From a checkpoint of a small transformer trained on Wikipedia.
Size: width 96, 3 heads of 32, 1.92M parameters.
Architecture: RMSNorm before each block, local attention windows, value embeddings, capped logits.
Training: a variant of Muon for these matrices, 119M tokens.
Each number is 128 + 32 x the weight over its row's rms, rounded and kept within 0 to 255. Layers, rows and columns count from 0. The size above them is the row's rms in percent of the matrix's.

# layer 6 MLP down (transposed), 384x96, rms 0.0429, rows 211-227, columns 0-95
size [104 104  91 112  88 112 101  99  87 104  98 101  97 113 104 104 105]
[[110 109  86 133 127 153 125 106 100  87  85 154 105 115 139 120 129 133 115 187 158 136 125 157 110 130 118 108 114 186 118  69 131 164 113 145  84 147 110 190  85  68 115 161 148 177 131  91 121 171  85 158 116  80 132 128 107 148 147 144 115  92 124 132 128  70 206  97 163 146 122 114 126  74 155 126 227  94 123 103 108  99 155 136 200  76  84 143 149 153 154 152 147 120  66 118]
 [131 100 123 105  71  85 200 117 119 190 182 116 136  72 130  65 139 136  81 124 116  99  68  99 117 132 115 133 156 118 182 175  95 162 140 208 174 141 134  79 124 123 146 115 102 127 162 148 177 166  98 127  86 158 157  95 124  91 102 170 140 136 157  92 146 139 153 109 144 152 115 185 141 172  90 131 113  66 113 116  90 101  86  84 109 157 126 119 163 138  96  91 143 150 166 124]
 [101  39 195 137 178 128  89  94 155 100 113 166 116 152  89 124 145 129 129 111 146 151  93 122 144 100  91 113 141 155 127 153  98 159 114 165 131 142 203 147 119 145 149 119 245 128 186 113 151 140 182 144 105 100 113  82 126 139 145 188 109 127 140  99 150 151 120  86 134 144 149 108 124 116 116 118 209 150 161 168 111  95 169 109 113  88  77 119 116 128 161 121 113 142 138 186]
 [112 113  81 156 134 122 175 172 116 124  94 100 129 114 111 117 161 154 138 174 123 131 134 100 114  84  91 110 118 192 117  95  56 157 127 105 152 129 111  87 135 117  99  94  94 106 180 138 141 136 149 180 151 168 109 122 128 173  40 115 102 138 136  89 110 149 143  66 118  84 152 127 129 109 139  85 178  64 118 154 109  78  63 143 135 173 140 156 192 134  71 187 116 109 118  98]
 [ 28 164  89 147 159 172 108 167 138 112  77  60 113 117  82 128 144  81 179 100 134  92 100 123  93 146 205 125 156 125  93 159 113 127 161  98 163 120 105 135 121  73 123 139 152 154 153 118 126 131 173 116 137 121 126  94 108 120 141 176 149 121 203 111  71 129 132  96 183 111 123  91 103 116 133  55 197 128 141 138 150 142 107  88 166 103 146  96 125  98 118 120 139 137 166 147]
 [120 175 149  94 116 149 143 102 121  82 144  65 126 121 133 130  81 175 169 165 124 153 149 115 119 104 113 134 133 145  91 180 129 124 118 194 147 118 101  96 191  93 133 118 128 150 115  95  72 184 117 116 160 106 108 110 121 143 167 184 183 196 102 130  85 135  95  98 148 191 138 151 148 104  89 100  80  99 113 155 135 156 106  84 137 130 126 138 210 156  73  65  97 147  99 146]
 [175 103 152 138 133  82 150 106 114 100 125  96  87 116 110 150 107 113 138 204 118 143  82 142  84 105 163 151 159  91 212 144 120 206 114 152 138 140 106 115 116 156 159 159 147 132 104 126 100  80  74 147  57  90 163 136 149 152 114 141 164 189 112  93 116 108 142 139 189 192 130  93 138 125 162 189 142 168 132 119 182 167 115 142 141 122  93 115 114 118 121  60  91 153 127 104]
 [182  91 152 118 154 115 128 137  77 138 102  65 152 161 110 136 108 149 190 118 148 143 186 149 130 118  64 156 187 103 127 162 141  38 136  55  85 140 140 102 166 117 153 126 146 123 172 131 143 131 108 187 124  90 167 132 162  72 122  93 112  61 139 146 164 126 192 125 118 136 156 135 161 127 109  90 197 130 128 169 103 139 138 120 105 125 136 125  78 183 148 138 137  97 136 132]
 [142 128 105 122  78 205 170 114  96 148 142 103 179  82 143 141 167 112 137 124  95 106 131  75 113 154 103 100 203 201 137 137 151 134 187  94 119 148 121 154 146  87 148 145  99 169 141 111 154 123 122 162  96 126 143 145 167 162 110  76 175 146 162  85 137 142 153 127 120  58 137 129 135 106 119 125 203 124 143 147 103 121  86 209 134 149 103  90 191 143 153 120 103 178 157 144]
 [111 100 107 124  94 104 117 126 138 111 160 103 125 110 120 140 146 150 110 138 169 135 162 117  53 123 177  68  93 117 119 125  95 123  96 132  31 104 167 119 102 154 156 136 101 125 177 122  30  90 102 126 143 183 119 143 172 145 117  47 134  96 171  90 143 135  99 150 128 119 101 109  83 152 147  83 156  90 178 141  72 165 106 121  95 137  97  83 105 114 188 145 152 120 110 117]
 [ 75  87 129  98  79  95 162 161 106 145 190 161 114 121 137 115 124  84 126  91 117 103 172 128  86 128 136 179  86 118 159 116 141 116 106 151 119  93 117 104 116 162 119 201 175 138  94 122 104 133  82 190 133 114 141 167 151  78 160 170 172 147 122 111 122 126  52 158 131 174 132 105  80 152  72 130  66 109 179 132 113 155 152 141 103 131 138  89 194 194 162 107 133 117 105 122]
 [174 139  98 141 136 144 153 125 154 117 165 119 179 138 145 152  96 107  71  73 156 152 129 119 204  92  88 178  51  53 139  72  96 119 171 103  95 155 112 131 150 158 123 157 118 138 135 120 143 145 134 144 145 174 147 117 115 112 135 157 129  86 187  83 118 101 179 169 131 145  89 147  75  97  70 161 113  73 127 130 156 135  97 116 124 147 122 141  83 146 184 146  97 136  62 132]
 [195 140  82 167 126 169 102 113 145 148 126 105  87 114 168 124 118  98 118 113 165  83 111 142 121 100  58 114 146 119 148 161 143 151  81 153 130 134 160 112 147  94 153 187  69  86  85 135 109  95 154 145  69 118 146  92 122 161 103 134 173 165 191 126 127 133  88 178 120 103  88 130 138 185  90 117 117 115 193 130 150 175 163  68 137 200 137  95 168 151 119 120 118 103  94  93]
 [134 108 146 158 143 112  92 175 146 104 106 114 135  97 106 140  91  97 196 203 171  97 187  98 157 130 130 103 214 128 137 137 135 155 159  73 116 104 203  97 149 121 129 170 117 148 124 117  97 176 136 113 124 150  73 103 165 215 140 154  93 102 146 160 162 133 115 117  80 168 122 131 129 161 134 142  86 106 156  96 104 157 144  98 157 112 104 137 113 144 115 121  78 119  82 197]
 [181 128 158 180 189  74  90 159 134  89 132  74 149 117 103 171 101 101 111 155  74  71 169 168 156  97 129 125 136 119 108 124  66 156 111 154 153 121  90 143  93 130  76 120 154  95 108 203 113  70 129  99 109 119 106 110  86 140 114 129 121 203 106  75  84 144 150 148 143 131 127 124 143 174 123  80 102 162 168  69 148 138 130  91  88 152 149 169  92 124 125 129 104 133 130  87]
 [192 122 153  69 103 143 164 126 108 152 140  67 121 116 122 178 123 133 164 161  99  79 174 167  82 137 144 123  70 120 206 123 102 197  54 152 188  94 117 135 157 120  81 138 153 111  97 157 127 126  82 134 134 153 127 133 130 122 181 207 107  58 109 108 132  91 175  96 109 143 164 115 117  94 126 108 103  83 112 144  91  85 116 113 128 132 135 158 122 122 128 129 154 140  87 128]
 [134 158 123 129  61 100  90 125 114  85 113  84 129 103 167 108 139 146 112 155 124 160 137 107 151 152 163 153  97  75 121  92 122 175 116 128 120 107  81 147  83 116 113 187  64 179 102 173 117  64 117 111 115 100 145 125 127  86  88 121 199  39 134 143 134 148 149 150 151 147 135 189 113 126 142 149  62 122 168 154 101 158 157 127  84  73 115 101 146 150  71 149 131 158  87 108]]
# layer 6 MLP up, 384x96, rms 0.175, rows 212-227, columns 0-95
size [104  85  97  95 114 108 100  82  85 104  97  94 123 106 113 105]
[[124 173 191 102  71 140 100 117  87 128 133 109 119 101 145 145 129 158 129 168 153 149 140 136 157 166 123 143 127 146 128 141 133 169 178 121  99 171 116 109 127  61 147 151 126 136 120 132 149 120 169  66 179 143 171 125 133 192 129 165  93  97 110 132 152 134  75 159 135 102 133 112  77 140 160 110 128 177 166 131  94 184 147  77 102 145 140 110 175 197  88 106  39  60 115 166]
 [144 106 127 115  47  97 119  86 107 136 139  81 120 136 146 130 122 105 112 131 109 157 113 136 120 161 120  87 116 124 136 121 100 172 148  87 119 149 101 170 152 190 151 103 179 180 167 171 192 147 139 124 144  87 181  79 119 132 115 154 133 121 133 109 123 110 116 118 113 167 128 129 158 216  56 143 158 109 217 144 104 143 105 170  74  92 136 206 116 145 151 106 150 152 163 161]
 [122 144 130 134 103 145 153 149 189 133 119 106 198 169  94 130 106 123 191 194 164 161 109 109 130 120 132 146 111 125 138 153 151 147 149  91 163  82 113 107 165 111 169  76 146 148 180 127 166 151 118 124 195 158 150  99 149  65 126 177 125 160 124 124 114 149 162  84 163 104 102  73 160 100  69 162  63 110 151  54 104 116 134 112  66 160 127 143 172 107 117 154 127 139 100  93]
 [162 120 111 104 162 129 152 136 120 122 107 165 146 124 111 107  95 143  79 123 158 158 150 136  71 131  53  75 127 140 180  97 177 113 101 125 108 151 109  68 113  96  87  99 159  89 113 165  77 149 142 117 106 105 194 131 119 149 124  63 141 167 162 156 173 170  81 141  98 122 181 150 185  95  52 101 124 135  57 158 143 123 139 167  94 100 177 153 116 121 168 117 140 146 118 123]
 [119 132 129 128  86 225  98 120 167 136 174 154  96 100 114 111 110  95 237 141 167 102 188 123 147  81 139 105 111 154 105  84 151 141 150  66 186 107  84 143 165 128 175 104 153 121 111 159 156 105 139 153 174 103  79  99  73 130 123 122 116 155  96 113 146 167 145 143 119 167 102 141 127 120 112 152 103 105 170 114 138 181 168 135 150  94 120 117 138 162 142 112  89 190 100 114]
 [112 156 132  89 167  98 117  59  65 125  81 151 141 164  78 168 154 120 122 162 163  73 139 153  99 130 160  72  97 148 152 109 157 151  97 205 123 122 120 109 142 127 178 165 116 140 136 114 110 105 138 137  96 113 129 137 136  88 173 118 132 167 173 155  91  59 125 156  84 193 163  82 135  95 122 136  58 126 104 127 171 161 113 171 109 100 156 101 161  77 177 118 123 158 120 138]
 [135  32 133  92 134 107  94 171 119  74 136 109 171  92  88 143 128 103 180  91 175 121 101 105 129 174 101 135 123 180 169  90  98 111 115 124 123  85 157 152 135 131 166  56 106 159 167 144  92  71 106 118 107  79 159 111 151  93 108 111 106  81 127 157  84 119 190  96  94  90 132 136 106 125 157 124 120  82 138 124  82 155 131 136 109 144 168 107  85 130 134  69  85 129  75 118]
 [209 142 165 107 120 142 172 121  53 141 142 176 130 118  85 144 110 108 104  92 111 125  94 150 126 195  91 137 189 136 129  87 121 137 181 151 164 103 144 125  88  61 118 128 145 176 160 108 135 107 146 132  96 110 140 122 143 153  74  87 177 103 135 102 101 198 133 153  56  58 114 130 133 116 164 151 117 146 135 135 118 129 111  94 146 187 142 120 185 106 179 104 151 142 110 153]
 [104 139 142 124 188 178 107 147 120 155 125 157 163 115 164 146 134 106 176 128  95 136  95 141 128 142  57 141 194 111 163 140 135 125 156 121 128 157  89 125 161 121 140 120 164 126  81 110 189 172 135  33 115  99 151 149  81 131 115 177 117 156 114 175 160 181 174 133 104 152 119 121 149  90 132 133  78 128 119 118 183 151 123 120 128  86 154 126 186 107  53  68 158 116 185 155]
 [114  71 133 123  90  58 135  97  99 164 139 143 128 146 150 180 112  89 102 130 140 151 132 172 108 164  63 158 148 161 138 125 111  70 108  84 153 128  88  88  63 174 160 100  85 142 135 111 165 127  99 129 144 142 114  85 117 119 186 129 172 182 153 125  88  94  58 148 170 175 201 114 124  77 103 132  96 122 159 135 106 146 113  90 136 151 148 104 174 150 136 106 161  85 116 101]
 [183 100 143 174 117 159  75 166 164 160 153  96 140  74 144 123 131  86 118 117 133  71 121 121 131 160  99  39  77 195 197  92  89 135 182 134 111 125 124 149 146 147 134 106 145 120 136 111 114 121 100 164 143 116 161 103 117 131 123 117  54 138  92 162 108 124 114 128 143 186 172 129  71 142 146 154 106 116  65 114 118 134  59 113 140 109 116 123 122 158 133 172 163 172  96 185]
 [143 179 111 107 149 150 124 128 145 121  64 126 174  75 156 100 120  88  92  74 130 121 132 125  72 125 167  40 153 164 154 123 137 115  81 104 113 178 160 128 124  76 145 177  91 115 115 132  99 135 145  71  97 139 104 107 131 106  98 143 181  99 131 125 114 220  83 175 122 155 114 112 112 133  75 159  81 118 161 173 161 175 149 108 157 118 137  87 127 124 169 123  86  96 101 104]
 [ 73 109 148 157 123 110  82 160 145 108 133 149 165 116  89 137  96  74 110 162 112 122 139 129 147 124  97 118 126 173 135 165 120 142 124 129  96 140 139 108 112  88 159 160 192 157 134 114  90 189 140 134 154 121  21 143 113 129 114 111 111  50 154 102 137  98 121  79  84 167 165 158 134 178 197 133  45 128 145  96 103 141 153 140 115 144 150 145 122 118 102 114 191  86 107 186]
 [100 157 100  99 111 157 133 136 142 108 109 160 130 190 177 108 101 167  95 152 118  94 115 115  58 112  98 103  72 149 200 128 166 155 139 147 127 124 161 107 144 148 115 106  81 146  76 111  76 200 109 105 152 156 132  99 116 171 119 141 100 113 163  97 142  77 109  97 131 135  97 142 164 106 108  85 135 149  63 135  81 137 129 170 117  79 184 111  91 186 148 102  76 121  75 165]
 [155 130 108 179 120 180 110  78 152 154 131  60 101 139 135 117  96 129 110 115  61 133 143 147  69 180 140 126 161 163 112 102  83 177 118 146 111 124 169 179 120 138 146 116 113 131  86 108 149 175 115  93 192  93  77 127 116 128 158  99 133  86 139 163 117 170 109 131 117 141 127 127 105 115  73 108 121 138 175  88  52 130 175 144 206  96 119 116  86  89  76 150 107  95 175 135]
 [167 103  98 105 133 131 104 162 158 168  52 134 157  89 142 171 147 147 142 123 129 117 176  90 139 159  74 125  47 150 120 164 118 111 113 144 127 118 106  96 120 136 168  57 163 122 165 121 138 102 154 170  86  97 153  76  96 147 139 134  95 135  72 137 157 155 142  68 129 174  98 138 190  93 176 120 121 139 161 127 108 166 122 123 142 127 135 129  87  89 151 203 166 123  63  88]]